Each number is 500 + 25 x the weight over its row's rms, rounded and kept within 0 to 999. Layers, rows and columns count from 0. Numbers have three digits each. The size before them is the row's rms in percent of the matrix's.

# layer 5 attention query, 192x192, rms 0.0766, rows 0-36,64-99,128-163, columns 0-95
088:472479547500478497525540520517515497501510511455536449483495543454486525493461450508491499493482525538493470545486493462513518487508509507524487515456497485513517498522495509471515522520519508486529478508499477483491506522512505495496520494516460508544532466488524509474498465502496473529
098:498501500531484536493543510479495525467481481478526467520457475445476526461452512498514516468488519520512458544527530459505545519496524486470478536508498521507489510522477520504501519472446550512501482552449477524455501502521504483495503496497505498526511512509495456473500493528502452498
085:499500551524479487497499499481476520531494449505508462459499542499475514524508488519505506532484477475520519499479482483501552484483427494477518492534498486484455488548518527472518526476480511450494514533467473493514554512495485536526497504504477485508472479505509508482462500505477541559
089:513486474511510478515510520554468501471482495476536483527444508488456522511479536513510506554442520524451488497516489516520513493508529469493469480521465530486491496494499496425497515494510561516513475486484443508449475493493515499534485540459491518496505490490547507486485515546532512480
103:548504485541480489529477517526494511481441487511507547495470491504540504480462508520504540465476546463496478516524487556499495497478557529478502495523502503471498465501545519514491475504493498482502547544475485518541494506470466489508501506456550457545484493487514468499486518539521470473
090:465482508528455467507518508450539518490479529523494491499530573470462519515521497484469475509470521493476498519473509509500522522453445467498494492468506490491479457479506513500476504538480501487512514496499497486530514485528499488510502506534508514483487495515484494512490555521484517547
094:478539554529460526482485513484557543514496514496466524452521473549509548490533522534466473493513443473500476504516507540517494505479491487449534516504505544483518479519497515537492484468443501499470538512518509519514521459536527528512532480462519480495520497529491526513504495470445481503
116:501492497480498508485475459483499477459497519517537457511551488505485487544464473422493448519490531490482495496523497525510526529489501523504482523530479491469502482509454517461539529523542512490541529416535498469475496496482495510512475521486497497536569510484527529483496519490543473533
086:507506493491509519491515548515566521504508497485470516505482441487510477494494490513495487501509509547469458460517536495492504484477499494492471489526454479523520479474488483492462542531521528436478485516512487479533437501518488493529485462523468504540495476523524498491462478500515465477
104:490530559482520456503516486514488551518487478509484520499516513520483514534498501539505493508479511488509482485481524499522510523510455543492494530490516433500442510493490519542539533527488494489452461490525500449536509490516483506456484469550487505465529498478479495529489525474495532494
091:489498427462540526510518469484478519492462499514507490480504499537458495491509493541531458503502528493506472514490474515486443527496475543488540525492471542491541508537512497477499514514476499482502515560510475520533525492513512501487485514509531486502484531504526508509469537495508526519
103:506502503478547488514532542524494483496484494498521508514462497477498518461533513473498488493463541479507523507534495488483541505524470478507484492480473533569510465494490512510506494525501510457479538476449478505498515451506497448533468491480433546472480484498460484472477549503526547462
116:524510489508512505501500550496488504494524479499501502505514507492485495508551469441517482489498522489474524509468494464498493573488477516463535527484544473512487498485510471507515532476538438532480500444475497540473522573475552521522451493519489527469490470472467553499507495475488512527
102:488473542499491541524510551516473487476520511508487425484562452484487514517488504506534517542517512521552507492493470502492504469475517451481448497508495518485468508451507522517556475489494485487536478509530502538551511522501511503533517471487543478448499494491530488472491546485506555475
120:534506490472510502539550497491475494504567472442524515510517493502513504499528496464534487465494513443522522463480511504463517543466495510528491464488516449521494507512548493503515495522523510537409494487491487494472520522493522474569517493516460511508491444459492508494524485513517506494
094:495499530481524540502509478502470479528519493524481489491507498455471473449503507538530488509480475509530516489543501543530532495482505521507547500506513480491495485485480490455539522541503491511514442510533493469462477499526468493541512477518514502523526516486507487487484508547544520529
106:479477502500503461473501485519464487539457509504508516534546516518482481510505536494539493479515519502529474500469483522500487496501515529508520519507506521514510557480487495484534491503552485506514501485517471501532490447540482513492514490492507475458490555514549492524481468495467474489
116:489546518486454462492487518479544541511490486455512463492545542500501458517533471491504488472521510479537488507532516503476470505459445506483499462480514475496512517508569502487503513528505444533511500476506493541484464520460520524540498512445497497520527468521518512510539537476421465526
105:477491517513518522506504477453527477485509513524494524479507490475504495475522515527504528536471525539463504505505489484498524478543517488524501496498524509470481496467525527513493524520469547496514486520465527463542475458491515472506510495512521487452497512511512519519490477520493496456
109:527492531526508527518512594487495509521526448506479502487522517517475442510530498495490472500504487478498509492496507516518512519507475467490511503532505507486463507505517516484505448489469457529477492490509488515551514484473503506486467517481470500504529517549466518501502509530509531511
091:489474462544463478475522479493532548499473448491515478526513486506484520474545505512444551477487522489494468495497538455492495541510477493486511557469512474481532521513504512491508491513506478512477505517520481498528507474480524520480485478515494493498514503478476511507506524529468475505
093:488488496531513498481526486517511512544484495515475486480543541448477494490564492477519482472520479487465483471472521499502465470502526495520479543486553492486484508490487473459492464487475464516512467476497519529490524518476495506504531505471506482489481486524508521528498482488457461462
098:463531460476508509479480474576494512499522526531485531470469479495472438498516507480494531480494504482489533501513499489534469457530488541513526469529493525512511515495562461496487502505514467517512522478467525512496461489495471504484497508542508493511519531515500456495485486492495495502
096:503510491493505547485540502499479542506494489513517491497517512486506482485474529532545492518583499513540482530470473466519472460490482543526520452482534518527503444474518538471535501507522481469516436507544529468487511487491508493506503513515480510562496527486532539527503496533464531513
098:510556468471524478549520444481464515537525514511501498546503506488569528521479486478499512502492498539471515488529474466512513491466496448507520530527441540528453553552497491501524490486559464488491508519520519479438498507477531500497530514522520487518480507472549489516495512514509499496
105:506475488526522531498490503473485523546461492558506480526455517492509473500499493512537490513526514511477536512462488455516509492481471479519518505494516518488457461454479484482519526500502500502471467468517478503540455483529496450564471454451528548490533498514520516477530489533512514470
102:493493491491496491529454501448561567465459505521512487511534504462527528518502508484520484516509492482490494505509494490510552510500503497487506490530481482506537484514485512470511517524536502466472517534455460475498530465525487490513527537522479482513475439513492538516522504494506501507
104:526527519477520523525514492432481548485493489530491543490513490478514532514471510509493501543553454539530485518497511475511496519537503544459482539538500509524449501485445457501503442485502490481521546520509483494517507472486562517511518515511519533555479530507529466522495471537476489519
108:541505563483463490509536515539497482473496561526467501525491511545521494468507503500504517509544497474455523490537502486455522516490471527496486474476510469501474474496521484491490483529508462500461508505517484538492476502491481478518487541504528507459485493540504518524518510510499495517
105:525511528488518508494486462491579524446518550514536520507469471509492505498490491517486473548516542513458521496507503531493541511516527539507499493501502501497490487473501454463489490499499508495547481473490480506517488525474541512502498515445536531501535523507527497506492470522519514507
100:492484499501487458475516483491497515463516494486476513564492472471482523550536514494528493494528491459503471520487483513431521510494489517504493505502517467520550565528518540513464525472478508465499488509527467518509500501486514475506527474491526464483506527521535469491476465526514477515
098:504472535490470511521497494474516498489475469457522521470498474483482498516489517476496500503485484533497483544465538521534491490518509456510472519457518511500472535466484581489477487483513500509505506492499507513467450515527502510478550560526489493530497471525487531472508439470502499508
080:506505492511489518439501468488506544519550483509512485482499483495481482499507488483524496506548461500488442500516512460503553482525487483518536509531492507471498554516525503495512513492552501485487503507520516467528500517521503559508493510492475537480479510509489511511468415454494489485
103:522520546509485483520474470457523554517467515506507470502505478511519488485504462456500531511485499469527531537518513502499535489455463508466533517490515472480532508496526523491484532466510533470495541509497514505505498517513507526504519482548477474493473513498510539488474506480420509512
097:497503466518453526499478485465518496514537479510512538522518476511497488520563520483503526528544505486537521461489488509531436529514493489461510498510490483504529504523542478502526482516530460470545529487510539527497527500500460534532503503475488486486477530495507510521468508464476501505
085:483516555490507541495493549440473494491504496468506497503511524445517486485505489467497564466456483520507512497517522475527495476508492493467501501479523516488476545514485492448532505499520498470485499523494456496534507534540468498519504491469473522524483493482501510474511528502504504492
109:483521526471507492498519507490493479505466521515567502476500480479492479463492522516537474508417518542509476507459532481508485526495492489494466500506531518501524502522502520527541516494483530460514476509480496438510504518513536463471511474524521507512489494528495482479512528476458493516
107:514425496458546496507474509523536499502539477522494532481530514535506502501454503493507555537487497504474537526521485502528499507496489507521454524503505464465513485455498510537541500497514518486508491509536424554484465498479512510514491515506524490524507486505482517521503527511466508484
109:520488480509523494521518522487532554499514487537518500496453513511504538506449542477479489477501479496489521509537504472519554523524499523501486510521474540470514472482453507497496483525526521485524479519462469494507467503501473488559485487459559538518513480481482490475509499523517506518
107:525500548479531534495479537470529456505501493519459531479475486512506546519482497489512533488495504506505493506490535512488442498450496454478535529408540498467475503464448509519528570486484441506500520526487507524473539537522493526474526469506492498499517495483485482528534465494481512488
104:522476434486486518522476516504467489496507488491502505529464518500534507498442556484542528504500486488464480497520463499486507515517519469542456505522486485495538465494469493492489516503466503489546512515494489522469555503472485487533501457464537511488504498465580497486486518499519479496
102:461487511507467506513547471501488461459492485492476517498496549496479533524485516542542484477487527495443521517502507508497504531580474520467521533491491509510504512487490479511458478519520511509475524486537498482466503482529506497447492515440489574474493514510474490508515475502515500456
100:489522547494481497542512497451487529536429490517529494519506463503484534450519566498478511523456463513496481497482526487506509482482469505468544496456509526504478471508502506484498492507442520463513548525501499525560512508549510527488511438492484495508487503511496485512513490531468509514
103:502520487540470501531501483512533535507496466482522467486491563534505478445533520480508469484508498535526492503483508499500526490504500497480497528470537502464526487512489555550492547527502483544510535502485508532548525559493499508472519510543467500507523552540458489493500518438431468500
101:457468483481509484458530472518444513520461509550521481499510503503430454473510508514490462498489501501495509444542472503521512526459454483495551508504481511506491471497487534497531509494507470524463527514513478521512489516468507527506490482522466493504508511470477532478477432470455532486
098:536508532513508470563519494500487519459539545486477484509469464500465513455462514480452518507501533516451518508490532469484507490490460531518448470475497476494484489525470499476510485532482481487508481506521494453514478539490515491502537487532471511490456520468459502486494481516511494492
102:500484527514501496513491519431504466514461478507477520529482488467483501465499489521549476539484496458488497560473525506431502521536519482482506493467511487491508472501515480483498522465518511463474525490478521488516524443495445523522536462487476492457476514501475493491503525487470505499
106:507484467514473446485503535516517482465496513476504475480531482513491457526501523495483481512515526518519394510517508485483438498517497492513507492516524514498496458490537502472470496494433529500498526510495528480536529486471518581481523440498527478531483477529548542500483467491499439544
109:509483500510506523490499495501504485475479446501513555521480494459520473487467507502506492507466476538503485482513509489510515492502532521519472513505514520523533486481474549523524553516528500519475476508489501493510507529540481493508505495481451535474500460493495508523511519510514488489
107:479475519557510492489520506489490508456491506507558474472541514546497513498520481502486517537548524451548488477495536480511517470511502512515504521458543503502486492504482481493491508553499488505463498496518536455466535514486494445520523511481469500483462528518443478491479495498498508471
105:574512502468506511504482523469497528571446462509491494542500544522499529508455467487492550525495521486496492481512488506469490493480515499542510491499523495510528517495473498487563516487478518481514503477549483498481512470500484482613469507529460499472509507485509475541476488506500511461
098:509494554504487538527540498491489503521506477520485529521506456439535498483477482556491499510507530489476539500499484467508530495533468527476505497496519507556513496484501481500467511549546506465437509509527502552491499492496446488476508518479516523528535495484480521474474543477492506473
101:498441482491512523521496502465535463507494524482480539496481531505466549516505519499498482440546491497503502481462541465476526537534545495509558469494466502526502417524484545492500483484510541499488533503502501525501504485512505528461494516432555511531511517463530500470481482518517530502
105:508489483516495525502497525490521478542507494504520495481514501503524484497492517501479459509524492493542523520477493467524447463503533480480504504490507493483500495523487536522486483468503529538495487502509484479552505505452495525515464525479556507451537513514517460493475516497458501481
096:464510542479490485509549499482541496571474480533461495505507488484500474460513506511488501513509509470467510496464462496489493496463489551497478486508504476474504508509534527443484522512521475470500473491489514547473516479478495486501494515483494517495496496499471475491484538539464475447
101:469516545514505515464474448455500495492469515538548505476489472516502528466536495546517537522512489456489489517448489522532492490475485480525487478489455496456459505504501513494479490463510482478489490512508524510500520495507495493575503481440494451484489539501484485478512545496501510472
094:527520540486466483487493537524508522468550485469503529478535495505521474518528489527511508516501442467523522481506499483470474469497459440488505526474526545467534459509531560474514510496484513516528501471488541501494528527517522505479499464463504485477485509492493512507542497501496507498
100:472482491507499502536529492530483507492544524489525462478488539456505496499505488506438447511513506499522525483506524518492508502507501500520498475450478496482516544489527488516477557494492486550519535549470509491522483507542486529452483535478505505466491553457452479480486543491481483463
094:501472515524508497508523500505508499472530495500457500494544516515523465438485496509488484525506534535543506496504522503504479479508550549498482498511464489524436493484507514570523514517476502508499477477516527505519541528492485521426533520498553511497482492520492475469515516483522523500
101:473505526473447498522537422493523529501515484507489506531480539488487479456497534510524491538476482502492483505544527548501495510514453522500492477500478462519478520485540511496495484496506442490467482527539520468528424493525503487462505520518442477499514487492485529506512486505480525491
103:471482540509550509518496470486443473499535476497472511533530529503496508537493558519503488524440494549497492485462455478508462499492506483519508499490508515549490481524474518490535465496468494486459514505468531477552518499492482478510530482515457503531494461514476476491501523480473530484
094:492502516473489532508468475505456459470530493543507484493546518492513451476519483513460514459492518518510418494500518504500481422497465571469508532469544484459520522533493502506491505527466502536488524493483500474558484483479491535527514530462518482490531520510477534506457508455501482497
098:523525518502470519486505558539477534484535487480524456530508495496475479476443460537530514484484485509501505513532514521510484483509508477555450520495482471512513447467500488438523538506531526504458478494505499500531479480510531484510463460526496487484492460489512502503495549510495510522
103:507480511506526485501476497485502503463525485516527499501502493470465480532500470557532486520478506507546511500479499498488481491470494468493518511491515481480516513500534510524539569495481505544464499486490501500492490490529500462469479474499535509494484531484531527473495493568457484512
095:491466515507530506516498490509452476472480511501472474521496500515467519496514528503507519453504518498531480501514475468478510491533465460480533500488525518501542508484515484507478464452532521506525477453504512494543530528546524510465487487503488533516492497504535485484515527512503480555
099:494514503499475468495523483526476477468425505506495501522518535481525487517502490499532507503523519535511507483501482527510470508494464518530468484570468491511471472507490496505495493501470523508488507510500505484506446494503516501483524541524561527499477517500491457523496505527475487480
100:509498473488506516486537548495496529558522491485480478520465552508518517477507489484502527570480488534489512480481513456476516516517502468515508434476502483540482533497510477422486541500495437509499472519505484513492447470485487497489493521485498495515492486506494491472471505519508491484
099:453490487499499497472481507505498495494520503489479516550504467480519488515473495523491538510460484473487530492520536500480501519478532479520500501538475481532534516484536550480459503537523506498502498492551505484483479455503536468485525517468438477458499472519467487513504507520462446502
095:528502532492474531490477487487561502514497495522475521555499469497529491520503475458457498490470531508454531487531463497513490490473524493502517500491504549509537504495548519506483494475499491479517492504532521509473528489491494507554503486457522471514462527548483491491482557480500496532
101:462481541500494489471526483485490538528509499523512458440504480501497499509514490499483491493521507496528491491434482459498492468477476448483510470522515493530528518498476517514491478508516485522527531515456478463448507535454547482500521472509512526463484449549509519525540449468475488518
112:464525527529492523532507502479435518519479486496491482456467519477496501532483526542483464426474508516524486512440513518534481498505481522499492505493485540495468501481511547485472487529487527523502527511495502500538521489514477492461520460526502501505505469480523488488498494488553494500
099:487493528500479483464481452465487488507517508475542486489507472474480517456516505468470461489513508536505507471481516510478496449515496467444495497526501484502503544492513533500518513476454485518497501481442577516495538508494464488474529497510519517501453544455493515502474473487486477536
108:506490511483485508486508503491465487554516520489504510509435525502524563482471514499497485507501513538490486475510510484532529480539490446509485462538488495499485495482475494505503575471477489493482452515485471506469469497536517466463557493507506525495473498494455480546513506531534503488
091:490488487521517516502551483453461540485486466501497456522504547493490512510483472542512484496510535525497458518474536496501517458493463518479542508515523479492520502463484516495479481568491467494483481512492493454507505511511498506521485505500491490456457511510488519441503460505499513516
067:541547524509525534512504517487463529513512494487529501477465522516496529480496514503487513502467510560475495497496554488523583524502506498495475512483509497491454508477445511479464547516458482508487472507495477502528544493477469534547496464525519509503498511468514497476439492518489499492
074:482496487532544486495562488528489559477486470520528454483444538493503486501471491494503490461499528527532498527485492499509546482492451489497543504487485493528497501503475493488481486529493496471517492494525518519474539542498512541533508479475506514532478498537518478491525517492498460501
069:536488561479521521542490482495487516520475494505498538547476499498493502480520512497516474531508552483483547526504496525494540535545523538490488515503521523549492527506507482515510496454463523498523469455456485448507500465528484499543508519461484479490511502466471484480481553492543528512
091:542499480496477520489475507432456502542543461430517526474524499508528501460512471504509505502461497519445502519511527510457528529512520494484505532501544507524482535460488465506524534523504527528494491498483499516492475492485476488508509506531511502511538463456534536521481535524530482536
074:490499547500487486530501500513525541493476483499518486539485497485500458506476534502514502522496539539504485487484541469562568464526465488491516473455502521474481484494480553505521525537481473499482494515490519530469520536462490507463503498516499541467459516494443529533497488505481514485
085:481536489494468505466497542494489519519509501431532509491471528494517490487547481501505482433500487525553522532472505507493511521515463507449542539512518498480527540518545478464436447498528503515480525513508541477521513529498506469518500482492513504536511502529480465511518499467456504490
101:499469474484512492524552477535474535472458503461515463481505520519453481475511511529497497498488536485482489494479514503505467481506480564466551429492500494464484474439494502477484494492493513535494538471471507494483479493491492543489490522468493489497517494571500481503481484506500507461
077:527491510529543491523572534512503524451447475499505493504490492483471504499499542502458516479489512521495525514502531467510541463520474520512478482482491494500484499478505502491486515551499483540477445496504483486491501467480469497471487482515485542471424489500444483547485488522476508519
095:477490507484463460524461484509514431479507504481500554532515487449498488495501564480527480520498491500491466510481496462500545460506499482486542504510502513481526510489537517533486499470469481514555505512515507535471476558506450447449493481539523531487467511514492492520515477540513517472
085:467521520502490488511461486495487492543518520444522559496527477519499544522518471449490455507525424492498473519500495561465515477528531502555538480493495503504499468491518487542471507502497469518500506552511511552495549503519531477468515558517493472498479462503543488552507540492501479479
085:550486545519579497507499473483471513507496506531515486495471495484473531480490516496511530480486566511446528491510498464538533505505464468517502500523496555532474515517458510497521522517506455524469468542475491475440460444497475519520481508514471524513474510473512505483503500485501492500
085:522506557528552526536545526496497525468463487534515479486502513511470480472481503508476512517448508523479537485493512479493552470501507528489515467462513467446497501504507467484510522534494488502502388512495512517499500535487452491503504476491466531498521499494448493516481464526453542502
076:472497525469519514501491458508518453504478521497489479505456450497507529490508517527505538548504510500498468489536487586480513470458468474511479480497511524495515521513465534490527539495441504510536489497550478524543500514521489483500471519458500504481526527521462504494501544551492512513
079:485494512501486509552534506513543473477512519511497510516444441475471492483484484486526527486441559502494559466480499489506515516551486513504516502502523502488493549470509503516465507477529466492526465476490486506473502489475481507487508478485471536485530491535470460497522493510516518471
099:500467518509525518495525512460506468514472535545503459470492451528488511523504519521486504514480462468483523477484454493521477457479499505522520489510473548539487488521508516505561522492464543469522502497517502504492505468534468477484468522498518492480487499501499505479519488521524552481
088:501518523488522490485466478462502446483449475537526513479536521480492476515505445478470459501479532490508488505528517512551499532491483500493532537478493551501523495498468488519526522443491499507539508516525555533463479499532495496533480490487520486520504505491514539459483509485509490508
086:503482480505497475481470515472556479500513465517528467481531488501521500492543526483476530494475498462513469516503499498519506516503476520505511443464494489488482491516522532528510512509461496491467503512482502538467489553493484490510446499494472481471478524487518513487490542475426501516
103:502527500462506521484543476510453521447471539503512492468504521518497517491513454515509521524572476508515535502486499524496503479504517516500506502487512488520554466500540499521481452479529490549489488480479485450454503490468492474500507466513507491492505481476493477538481472496484527450
097:519527520502477494569523512511479522487524461492496487532516512497533529492534504492494479512544492512510499522515550519497498468516498471515465515506516438487469503531513484481473473493510465497510498466446524519513514509526502519542509540491506488489532467502425488493491559500498519560
102:545501549491536494507523516494448522517521499464527481480517500487518490490484516479492516430469559505476499504524521488452495512469470475505524508488473493494488517586508487507516520490506489472525493537486537474496480498498494515501498472459462490485483450515527517538520508501438472459
103:521489468542465499512525503507490508468500491453492494483506502510504510480545485514539493527528522538486558466474489487482497479480556492489518518471470484475476509506528504479515440531457471529458488511520484490493479524489496498509489466480512557457514482479519482522471491500528532470
115:488506504459462487505524438516552512459479501525494519528510508521506474463480534484502456505521489505493494511503529463498467498515477520504479499502443502456457501484516496489477516519507497484462492463454522453505516478504527503512512443505483494508496532517458507521462525511493522446
116:524452511458486532461514514539485449501505537506521515511487513490473512480458511505509481499505517551487517537504471468479513513499490478512500461548490525508504485503552507486525520505481500509542458506458537450509488516515513475510509490547498511485485513494535519492534497502471491421
121:442493489420458493486511486528498518482514466449505496535489488508526475505516530474458526503517541535510477542498553448482538499498518514459514519489505495561484505507512506500484500505489482551461539474484512486505499485506488528488505507475501497577498522495508468513482446504500469509
123:478478519509523521518492480509526468480513449489485529521484496520499506509486482509500503539561450505487518502506500464503516454496526488501499498488527542460466460517503480523493487507498512499514482474499531454483504496540503489533492476514478598558490468458512509481511494494499505537
108:481500494533462509505555486530518537514497498500478483512506501503520520469483491493511531515518469493504510497486494502502520479479469517517500531549538497541507509515479490523504500531495493473450532457478480502532514482540543482513511505485497543488522479514491524479512492509489503500
112:498499493504483463544482480457478457472506514476505482551498527477500505454530494523528512557478487521478461509499508517536527519461509526474549494453516521488503486474474495523473506463537498468496538458506483507546485512503533471517493493450534504483459491511481525524471514484478501486
134:554506494514482487510478498506510496515492481495498512456480493498529490449531442549561508511479477445471498490515472524475490531493459525503527469477482470515510502469494510474492476494471504468493493531504475520499496527458486528477437515506504523506492518497479499478525523541499526525
132:488494503450489533469499515537507525479451488497485478529501518496507479524486499485518479540479523567496543490489495467536508485517522489538519488498511535504479523506461457488539489504519507486491471504497511532501529463559529463521484502509488525497528491469497518495483458506523541489
144:508495477483482499482504512514518504479499513451478478509460486496507466521495548477476492452522532480481459514522489554432537489478499513482499528510544474524501546530503487519499523505522481510515475529519458529497471507479514489465505505479538456453505493497495484525509482524490470510
125:497497528494492556500457518507507535491489458551518523520472502470514487459507467494475520486482520494503491509475519515470477439493524495498502487501495497494477528467529518528521501489504433490515510498474515516511525477494465464530487547510520522495510489493480527492498511543464512530
108:499571550517531512505473481472527510521505498458506479476534534502478490509493485511498492498507524518468509495480491500463570523497513497447454485455532517498502502500525520500528524490507527514501482503486515532495539568456503530526502507502517501553490479500479499519478489503471518479
076:529551576512494503529486474498513483485490469489535492487534503438477502512463458517496518446512528524471516477485493522466491510466507513469475518467493499486459506534464496486512581491495477480484482502502481558459523516457510493497520459513501526505493496507475529548518498498494524501
081:514529502530500520466460496464495521479468484488513483479515558501536448508509465529549521484492519521495506513472453527460494507483544528457494446480514484461523494527478483487488514462527493516471485513499553499466497565457501492548501454532486521531521529512453494502490480515503515494
076:500487512525530448500546476511469512484508467467571468517496487469483471477482534491517490531485580517488512500486530482523553481497470516467521462463497539510494514497512529492509455514464491478497518484457486498492534563509457501519510470484523503513461543514521506480493511509496505500
# layer 5 attention key, 64x192, rms 0.0949, rows 0-35, columns 0-95
077:492522550486456494503507481499506470511424490498489500488471512523468524498460530531474474484470484468484427496504501493504420489483510544515487531488508557513498518498521493492493477480511507482487512493492571537486491475542497504510482512510482517495486525491491532484487508535488497479
082:466482550517490508534515502493504497479453461502459487462514467511450493504490532452482501491461510515542457541494496499487500502495514512539514455486531455499535513460502500517511571479520525496486468508490498504482548491474503513473503532523464476453504507488546544512490541522502530530
092:494515498498491516494505535513496483472471456520487493497527514512495515536500496512490476474498472460497477498514475485547484475487496500530520498495494499543510511442481501428517472501503523477502559542477476484534517475492503501539511540528470520465493542521509492512520535514496520525
084:500477542481498482555492476479509464485489472506477495506512488536527486523507489502523465456527487508516491530494533524444470494414456542521484523491558496521471491483493494512494477502460525511521482500512481533545494496504503498487519545555500480446498471512478496476505469452505486519
105:502525556508500473535539497451463518492499504536469495511456488487478557489489547466458448472534545475496495484523488512494474472487502512493521465483490527500541502500482542509507471507491479489451493474522494493516502551469488528509498518506488508475489511517507474492519499437478565469
090:536486538489479497471534523478481443528562527494518510493500541493469522477522464515447526515527508510494495505504492545498468523514552461488485466501480499490500510476509497482525433517493493548511482465518520506463462515443497507508498513487541469507508451494512519500483467465542480468
095:466468478539504451471495471499486495529478511495508534542592527508518538472515468457507517489513528485494491465495504487459522485499563480500543489477495513476464512517495522515515499508484490510498520506517505516513499464474504514488503499452484508511469499517508481496513445474520550525
104:503494532475480501524468499524504463480483462502482493528483504518506534473533542559495494489497549507494491521521498508521517477509506485516572514515514491503482491500474515528515459475501447468541529485478493471515506497516495520507492449487525538523469512524498533536520512492467478494
093:485507488535508533499485467510484498499530467494501518502490507500453500487502492490512513480513511512541506477492485532561511508533513495515492471502507538571503500465467523462499479539508471472494502483535471473461514494542507493526528519451509476499483501502486529516490495497495554528
097:522539482528514506496497471552486480480533520476462534528550471520556477474507493509532512527491454480512536459474471498526482502504489502491508496532469482500529499484545460511493495494485531470507512462534497483502511534511495519512500496528522463511512514524504555520507551486538532514
099:487468526530480487538506519479489506553523533482443492453549492500486486511498501469474501516507495510492471529477484495540521462519523472510500481516470478464472513498511518476511471519520527486447502506499511577501514482491506519509503491507500504493516455468460534502497499505468488478
089:486477486494496471512524491467494508488484530517476491509457540513526508521478533497518496483514453537499484534508543480468488491451536509511534519546515555502425514525502526509489507474485521533468498487565501529493496469456494522471503525448455501520511506500468482482519515476539450494
100:516497527509537471505520526520470519495536461529450460495502502502512447455507487456509466502499499498522493486502516502526511497493509518566503466493478498503470498513502517535542480513555514517548475500517449492483476479561479480474520496513478533485493541468511497473525490507490533529
098:532519518459495521530506496500528470477440522466505511492503492504509481520470486502529477520511524482478544538473493509501507506500522446517496499513512510478487532507492486513461543519516513485495513510489528449506526499545502475561508472522505523456491483523507457524519545507500517533
100:497478519548524512484476430569527488472516516517455495507497475435515468549492497517501530530499524486474515499518521530488513518533503519462504519489488503504498548477501471455520530521510504492516501484481515431504532514483483480502538514524491481520476541489480508522509472487492542495
094:499509535517520495521510518529528498500492509480487522492496491525486529508477451510498477521525460510512509467515470536528535455492496529484493439454466491513498462470476522526496494507570508533498522525506494522501521481464560503483508512498536480450513534502507503480514530485477499480
097:513505524473497472535522484487517470482507509487486488510498518464489493531484469456511526506462487446491548517465461492474508502525493532489501498527485472496523477495526491523483478478515523516482504502509508516497539501506551520503474503466486519520505474526518535533516493459486445487
092:506508472511505476551509506485509445456482488469494458471516475538528488508506540573487545527492534456491509515512528530504491543533467498477460475539486500505484483555468529521509452504459474497495485494504522525520513521522506501487520468503499512440487506509479483482507545499541484470
101:479499508509453496515468561484508558526487522475503446464486509507478446450532508487478488516507501453519487491463460478502515541492508543452506474506530511489498512527524466474497485543489521543502506506492497472503534433489489476468506496519491509527511508507522486524488500592445572486
101:503507520490474512506509532511473566485489490531489501581493440492497546483539471489501522532503502490493500496481451495487513508484498505524492517498471485498482471503488506499478471496484469473526501533465519482449525519480501567539519481525439486475560491507509462530490503476505491491
099:517518523490486508531523493450514487504541528527489477489524504482427499481497462467531463466537496498485516500461505504493480477546472480497502513465525518512451521513523494467500500509489476507499439482471474487553505494546510519493479495502521468519515493499485511514516510466542487516
109:509497512496500551500540502486512567519510479516475515475452541480478484530509498493460523504500469520518488488480552489493512519546471462530494520506514518486519477486455503481497431497518463498463506520482530496509506503498480490499521499484493494476482517541528502503490482480530527497
107:504517475498467493485478497503481478500458499529517540506495499525531516528495520540465516500463503519515482479464514472512499485457515453468509509523445529521490525568499495539512518498509531506478490468484477487515524512455517487547516526483496527484492522496543513494523448508520552481
104:548495516521555513475503545540483507495472517446510478518510503519506516545479517484504557527494473537466495504473530487528503491487501511480504496494476521475503496478520466475450509481494483494507487509467499518494443516483470481482482452497516527498489547485484530502483450521487523494
103:512517503455492493542507486530488503483505515532455496508530514513418500528498516467458510475491481515498483539518505482508511532479481518485538486497487490515462519486541510501497533492493485477435512500526465479475479477512480493496496530485484455519523480453499507525496486507457435457
114:526440478529551487496502515528479549478486531524492546475493490518500504505478496527464492501485444503472528490472537457506473491498520452480535470504517520463478513493536467478483487485490494503547522497472519494491486457522505482510510493489489521498440525467517463512520532505519501478
111:497532487515487494497470476553506493503503469502529473493511520439510523484502564454562502505539457514484510504480509519509513476449553480526513456477464481523503484509460490489488490482471490516475524485442499488469493528515499488489492498527474503497499506492481478477545512513461529511
103:512528499493526477503478542489454497483517514504473493538487481473505489500486499531519510477495441520521494530524521483546476510482565507460508542465499449449458517563505453506488471523508498513500528500491465531524490533536458506533529464457487474480504485491495519487489509482482519479
108:521497506487510460512490476526511463505509500490482534518488496495476483466494493495510469500488523451458507508522485506533540486488485556471520454471478489490555505495485506480522446523544509483473455504466514489531452490483465504512513478483576515485500500508475494455492487501533534525
115:532487493499473532481493488508520514499509483518542447482483445518470481510516501511517450472522498521499506534527520523503514462501516456518519503477468493489495485517477451520532464457544531512495464501513487529488533541499502468530509517516488527498470495474445496524470528521494500458
119:500503529486534492498536507500512476503492503483504428472475471464499484492486483450473489454514562446490479508541539542454485503477494474497493531510494451558478526531499471493524468518488504499530547532511460496454504548522490508503501497506505484476492517525526494506461511519501459532
110:513497484473481512476489510476496513455515507491486539500475530504520461536520469529510521529502508531478511510494516505486483497457456507511490523526499499536469511521533524528484514508485515508475538527461497491523496550491442516482473492483527532459484485514492487501498486525485491480
083:557514502473537473476489511544542499501491524479511491552515461521494547538483507484479521498511510520497509484534477471521464516508492527519502513503466451486498498500495465513551475485495472482505530507510468489491495487512511526507499465514464452560499487512517514504513497526508519477
086:464524509519532486506499542500507472493525498502511526506492520496467509513417541477469458433479523524524454490519523541450504483532537506455489480479522524480510481483490513548482487521498488504520460497475519525481501500498504530521482539509511578487511493564528449518513476487494497516
086:488485481510523469527508520506519537451504516531477524549560454507532499514443489506483482466552503515492532498483514485450519507507504472519505479493502470511549470511477500504525532507507512518477481492502462529498481453496509529483505499532492543481521434497494522491553483533499528449
093:520478536509511507529532514499522492521425495523494478500452546509514481539470497501492470480519504484528493488492476530497510480526515506521443510486533504510491458477475477555517475492508481494448494496535509516496533510542517542505482470510506502462508473525516548498447498532512503490